Weights of a small GPT-style language model, trained from scratch on English Wikipedia.
Size: 14 layers, 4 heads of 64, MLP 704 SwiGLU, 11.6M parameters.
Architecture: rotary positions, normalized queries and keys.
Training: a variant of Adam for these matrices, 874M tokens, 13337 steps.
Each number is 500 + 50 x the weight over its row's rms, rounded and kept within 0 to 999. Layers, rows and columns count from 0. Numbers have three digits each. The size before them is the row's rms in percent of the matrix's.

# layer 5 MLP up, 704x256, rms 0.0994, rows 240-273, columns 192-255
109:473507500473475483453459562499462537496562491551497510517489454579493518468587497518482409580452520487385472474529486479593466467486428392468541470525436423590496530526407482484412573429553500
096:518593507494457546448569493465559470483550539417456525505515556554488534491507452510512513451524534562436578549435514494502484461495512486444561532515349542516435454515533554494479506449502541
096:483384521560482515418637453564477460469509524424476589500465437427428514565428484411561515469559454540590455544526487456438572519441497620595465426563458492533528473486456538567494476558516513
097:534478463512528592482478476501473424519594490521523377488496544523590516505434466595449606462460494454478492563448552510435576560414469455459480496418501501482478488442488513456465435462545492
092:456520575526526567397465537529538620493516556623532443404505598503593465493487456518491478525564528500492552656494427577553427495555538353472599445445527501542469470486514554540520532553559472
104:459564576449506469528604495509553524447487569508570509570507530555386547502482439494510501552445515450539551548494442626492529509498587413473510519418594517514496550415494453492449503491489471
102:571556449472526640556502456555480498437473517404465527568536470481535538537528463505501552554533455428459445582490547428440552519524522478439507388500412576507487454488461453547467507476509476
098:441517447546490495539500483553508494482497521447501447441532584529541556535550503540544488559521528469586466473492491495504542469374539523469468470469540485529538566552535448481481453578556560
099:468598393428438490498411489530532557448459563486458566494450461572538549545490485455490505558444526425470423562530513459603461435532492454490487532543444398476569518530445522486546383536527506
090:521589463537457529403498552486490489531492570467453492650509559497634611461434438449533496544481591492484517477474402533524572480502496444597451525393486485412531546560472546510500509478544539
099:659557538507508573496444566513561471561567538533508451423540441529604472401552432446501469455570502503525494457520375500498556531428442492552506460517462527469454521439416487553450543475526514
100:523525500522425513485518464485422490481517508578553464497520520537477533545461585532459531432463487509302424526478505420551554526601460583474494546473379500456517435466520481501460640536464493
120:497533465422527598374458529590446544506496475555499555470470547554446575452427509459358547488420570510580521542506457471551420433383536448615408561490527515550602490526515539540562516470516514
108:493430478505468383540540553521405441420537497528462458490489585379504482582485496503431429505526449485489547508519455473446513549537435525468518551486468511465510530453463495444529538437499448
099:462395505499518465559558384589616644462460415519415548501528492438573536524591469470461502434537475547523498472509547400501465472542454436428552588575523505469569534516468603413415411506513514
100:522519532480520459374474577530461508502550503471502528470517464535437575476443525477588590414570434520492504471506488572511460482520521599523481522586585475479481559455483514474515501549438533
090:539561426560466568528420603483545517572471582507509481489503586544542462533446558430572488552428523467521491501505415509608442578520565532619567476599586456499560506432482507588608523521491463
106:507485444491514639470494616496427447522490410447542506463419520462520433622475522481528544569411490545546465518585469532436413526543504525397556425468546467343493552463507543566466579545472512
108:499490515460465467489446549448499543437461484416346501448424459446540472453398496455563465444502436553487484455598476460552482458571542497429491575509526489543511553672507526470443628579456502
098:501488432527538540472492493579609597520509437511624544483539424489529417499459483455499632510454533428561473510602516467449576573444389459475458511565441527420491464509418446604486518628514507
117:503505561550482528507568438409450516429441581454543524526538573487522584559492558450485597538485437521440530527496468467455530547474490505435505515509443481499510534493547460427500476496454486
099:498565539470397592507482629416414512519538479551510486467455536592514640481436564555374572594508546566456537507472453478480455460553550510522523524419446483500539537470458499497457506534533530
096:497445452440459509486475521487442482587449453579538459547463486470603483476482542556462428542463526551542578484556499495551535539428494449498529500521518466572405555521458460502456419574581562
109:532536431502541542499510403463631406556499468445513589571501479468533568513558485527518463532606489535475521516478459592602438500471585469493467470405599512459513541522532535483543454537527438
101:526555576440471524516533528516523542494563487592485522411534555461473535538523523556463393495371516483495398548455472382416491495489471530457470500387426495411423438488529485395549494451518489
093:489522470506568578461425461493534437503467482532515448467527465476479486500561519486518509478526462451508587467604497495469570508492503475467618476576498482541543455460505534533546494545628507
099:485506570538517498422469522536499522523513465418533534453558496472515407533474542453491497542393449535538535410498519529485479452567582509561530521487533552518519452533554547489593481539516455
095:502600524463502418510535529490618598471541610531397547367488546462451486426524536558513505417552488442429507484532543537483422484461538536487553470459541500577492509448550514466483517455428589
089:441505482501469587528394508510640596535514501464491473531524569496379567503436422483448503504542482561463508460533425489468508450492508436515467468550446478520547475511452527562520489549461483
102:533513528381596493460428477511458522489517405551538573483543500564517514611440516555539494532497559517451502562522490499480479462538567492480579505585569457442603465570527566454524626476576521
098:552527485513465595583518545432575461493435466469570403456421542558446500522580478492574523499382492453523456460572578587440447511501508489476544473502504564514527565470454496369518538488437470
086:509513589456538427436469552560554588454473480526483484572534472492427462452551465517520528443533551549485543482639500520465449449498558477571500515551612490442503481604504592533384463522588505
106:491514510491389524506512460476481564490526477497464460498517590410562504457563478524549448455484518452556500443389538538563430519509459473525482528469533501517510455531467475527537538547534394
098:509523518551557500498537488360459465559457508459575558492515493517532529519431559511505532471476535480489531520504498522415465496517507474527525572506539488558540584522544522475519496430435531
# layer 5 MLP down (transposed), 704x256, rms 0.0937, rows 240-272, columns 192-255
099:440526517448449522519431568449550456391517553521553592530510441479513501437452518538522492564537472574489393436476478453546441472460489497506513534525479543482502489573447502635532553484517549
097:488585431560560453552486594566524539434530490541548513489505587546455527430502562593548452562379511462430556467419505409547445457502524449583548527475476550578479477519423424544537519535521485
099:490469491448503531470510483566562495565519534495525505479473542493452496527391507562506438497443460573534437567435420539528559440502526501621523566521532583470524517488507526516499478590574415
100:574451473556364547527463537505477511531508561571500471390437513428581514459527482436406543544452481418568497544505463528459487377528573513515447522551487586594567517490527552575472477532503458
093:474417479454479542424488506571522514534518481460549518518571509526540580444521506464506444467528596525508515487576462438568481460544514610438462569556589581610497576464474503539552435418515583
102:473524404554511569504442483513452554536408504580490497500508474536570462626472527587515481484513503491502509403470532547422458584581535599514549410481499522512476543510483612493478535548482477
101:524490575444631558492595570526516479473496532408463526572524535563537530500488529501517488539556476473389528553481544532576566571449497465487537438472468539522477554470529448418488493477611544
100:444541355493459522435480472570523500481446465550431498552548579557526471522549462470419537517559476491543511543427479504555498536461434452443553558536547483536485468482482501459521471573418536
100:461520462494492536437479538533505468505497510445552529550474432504537595587550434413491514470506525458443580374530539527463366512616470505497458449423466525559449475420456516464509516420478469
092:522575531540446521533495534570518495494513456572571527454497410436473515482494470538444497424502553506567403475527516526564503471511638452539529439423433593513541490550452502548479467565471512
099:424474569416575544577536472546534419549503514463489462505547635475462494459473523404526486586552471481443490508442470473567525556482592573456547557489531464524520497465546497542417514521504530
102:486520559506441497463483448476513481436558452515547374526538564578519468559487446474451451555460464528473435444440521470525415509546509540497487615462459488544461513505411490525522491529492525
112:453447459515470590472464467495481494488447483546445514506485573560560515499495520531509490577587571451585518500588507508491530450504502478425523481536501498553505495478488473442420443652499337
104:487539476449472490466569558411437469491550473347561530468442561539564443437374559492418586465503471417501525480542468399520515466563537505545475500456350504519442490521560493415450505459488498
101:465513574462556518477443413451482563476420518501520411470458472702515493566577451435495561465612580456578571465401599492469485494462475419474505510434549544589432504502407545482429450550483497
101:491538528422532591558497552541430430460533511487520461517520551489435395486535535495527595410533457586400572546455582546565472529466469417500505518477499507515512482555506489478518540443524455
091:533395496458493478461465551516482471479517573450436593509460503478539505472557404431545524515510350476518540486516517518483507563405568499494550445569589578534551436524519543398532467486549527
109:433482487576490484521498446451504486532546561583461508577402635526457464527559446508468566546539483586486495472484465538433579425448421523486409455542502445433534541493484476511445566558548479
108:512480507485533497449578455449444456489526525600469399506525541539430523463496562552562548504467549420581500455442442422501478442453544494544607508503552515519512465494502557385545413560505394
099:499474518479484419485479545425469529505517513502520505466530463525464451489491385412475538466469450553521533427537481539492494450578533505431464633525533475472426522574453622528490567521427463
106:531430532488567540538469586478578514560392500532465457527417489499491573544541477523562505445480451514462542459437479460515541420476582464435545562570505565546548574486568492486420480593514486
101:550573567356459512455454507505486538458479522469498493524573576360562594452477465452493460512520490524395432485544469480497500499464451527607550512522459497540603524521476553500509471552481459
097:444476537525541516497564512443566462444544479478483515578602581522536531517509502569490419526441534476485535445495520523527518609500513502543499482526405477542522530451620473513491516533560533
108:451460564539456474428519529453585547544465552540549472526558433505502545532526470508463494477524466612528428483520487470495479496518459616562432455576435628481509434560453537502515454491422516
101:444521491519579476515528448453514464498583516442491523426531437557518507497528574446589490626465466549478518457482505505433428440400572597534389554450400491499586450571460412571384516569394511
093:496499530579468489425493435486532472503538568450522551522462515557536543477510440454399494584498523509584522454527581527487438532396549480559495545537534549537507581493494451373549446490627503
101:474428596583561455544517489466453500492492506521381566440530521465508502440529508598529404492441548555576439587518479527448508527493438532503522529490471469516520412490592448452537507562431510
098:593491521493364547524502545562447465517523475562565309431485566478460451479500508485443508479502455508379566336500388519407528419513581493538547475392529504357516524551479530525442444473544469
089:565439528434501505437438468535497492500454449429591530595481569558570534616441525538436607516532492479473544538529577483524403553446501530566592542441516628556586397508548520532550467466488439
104:491500546459499504394422528543426492466473517617567488490603563447522487534472474444546471476533572543404488498518493557503618440497586516592533515498528435577510601490576608543486586461486419
098:556535606432448480492451469554519486507515469439542561526509493543493540568568470485549505486448502569438441442575464480565468529557419482527519521552544430500471514601478561523496492526386552
091:450467435433507482526541500569505519407473468422561520487437553566669580497486471523510613429548555439519585507656495489474500501476466528468666539415520480383550544524479556487553534524520454
103:526535474564419422494493425512506552530424474447465482445437512476582470413560493582476519438520460480452577516562509525460596535524530491499617526458527468488496477448538513532518464569540571
# layer 5 MLP gate, 704x256, rms 0.0944, rows 241-273, columns 192-255
100:561437505499563528504463423446470577513545475603444458474500443455565442488450547451400454378433429449540520512574421539502434488447427591491448463549544487472506564607503479554457528488520496
098:539511454510496517528493513539529529498483555518438482454491563536387462463468521444481491594526645446423517501468601500420426462470521490510504450506559569495617503528449436486461451463455491
099:478460456423526552500497504504332451553484474503496513505501500470490553431459360495416585479474511461427520535437592560442513594508471416439409551436451541396430605442424449488480513479483430
094:459539591519482508474406430529400466517554540499608457494404532480510525486449512451548469534604453520525529513545459630511527533482633518556484455490446530528495531430616424519575525489571440
102:545425424447510533560498473474485451523526508485501397425472450538558569516494569471472459492494510532453524616459531456473542531434522506558481459526511543482496487534579476495509496511458537
102:447489375548450496563458497532510446520442450502536455436513418539476530463465526480430477455550481460462397552563500510403548494424486564476460494540473464512492556499533549483469473539436518
100:497498507490486563486432527505495566472492475499531496561506534562431520452581389541397509544512476450481436513430534579445531461557500533444522514555497543445516544450466525492437494510433435
100:505536561498615544419470405514416506488466391397460519436463572433445531544415480451465544534532583518487483470464503513435480487505487461512556553508488505484462493511461574511464526526507482
092:488470443405525517486463482515509434516428422476423436498507507454464580573446506464543466420521530448350562496528455563498457583510491496498519529399505519417588593541502577559460529480497390
100:581528433397479418409385628525513508455491478493496521517428597554542457537443435448470452466543501459456451515490462533538581467530553362501441456496451603500498442486439580562526491562456517
103:605524524561567447556537512493578517471548554481592445487435505483425526489442521528502507416516546558488538606432502625562557465403459409434524554605457486528518468555569422546500460454434412
110:452544434544529491471430554501502496507501497469543507497486639513458597467420423611411528503405480525575516505568442483442487496430515454472530534455393500553535483478573506530525487470445385
100:557518542476449488483573524470417524479573520470392449556425464521479492450413554551456560475468450476477521554429504454448503566534441536471440415503439581474495428503483410523396518484386455
102:487425523545515402502468557521439499565529412488472491497560580464530530488440527473530503461485461442557500476484595509507485568419441514476511428476405571540498468481572510537502493419461459
100:469558583549463558486567529511519544513606419468504530477510609529531470503515471423489472467506538468493506497528479447471497489551493469577504479577508518470567508508512530370560567501480471
092:481544453497453474557549458510522460551449562442508417490414469459524442498519468501545536503522473521542474490527584476519477529528458516429568474529430442463547444509593485460498493574476478
103:422520504467570404484496513528463563538601493430559482474437526505528557506523534535558504558452499501518478521507486587494493498560459500505444471539534495491490554483635514424443554417481449
107:516496579448492475388477389541467469446543391535465433457412501549447512487390548497426530485535560548402501555417457496446450564544500464455534442439510491534477544482537492440552585446503487
100:454469451579510400418464475513508586580407421520593478516543488479545468513450483398543461451595479517486509481419555501540490509487473426512526438472442509444495587498482542521546462482505565
109:481441477479495431399490502566489497488589383538443534485545419532530474397470490549483547446497458477504399528517487528446442494406489464562403508448567527463364427527445472528481499464476459
099:431445430548593415484484469523520519466460526539549458512524477481376452523520437483527495462520544434530462399445564474551541484508465462470499575461487555465526468496537338526457492534431440
096:458528470429541478516586523487556507611477466436513546475465505453535516515459493458582516473506532548562393503470364527533471431425507484537532391532448618487449445544519472481565567546555493
105:545494449502529527499490491560503441485487525423562527467397547468544522537465433508491493522581479475444479550601515626512592622460509556461535420502501481462456495564635515479406498542446409
101:373533490436483473504484556438446512522480442473462451495563475525504450529505537571538534433421401461538539438508516483535418588481569455455513361537437537407495540591526502615525524448475434
096:518551547517471483511516484560457458485462508516532590491492463567473480437497535425552522558473553541515416586575554450546492553565564505470436513487506553450561546620438375567554410521484517
099:482508496578476480457432508464459535486402525490533442500611460570430496492514490501465517511451489402507451534448579530484468603482466442479558555481453489524522479534477471586398571457442528
099:387546450513529473572505449400547505552554483511501506407432498499462450501487559495392481457585444493491514524500522530479527516415528517536528520533516518572409483523408394523495454565487493
093:454558458474494574519512544509509449439486504531504468528487560530440571496504487428486579454563532464468554512493483469473469407530472483439454533476516447489502450424505536487549569499478433
100:487451518500522501512504514469472460549526402503469557544553575586465544466421431365428563580511458459544427561403508572559543556495496442438425535536527555436519585509435384583506572527545493
099:598449402481545631463492453589530417397474511466515455445477448508489557448480488525509493457488610369445509489539513515541428569513416412482454455477491444498490459515463530446542523477417473
088:491471509426471432490555458564517503488391515520475496544489514551475533550528433471552493512515583427491564552528515519482469516530487460581498518503484477431529484612537492476520550553455534
097:428499506550475469541512414489476549521386480495460382404519562453525512481445344521486524441481463500590576487460455537514574560519464518497509457448492511516465503411548476486510466472486448
101:574517454442601555567463450385519623620544535496453467447479473507500488470496503449430474437556494510575488417541514529552452518495530457418520598504473460576468449626494505586376486487465505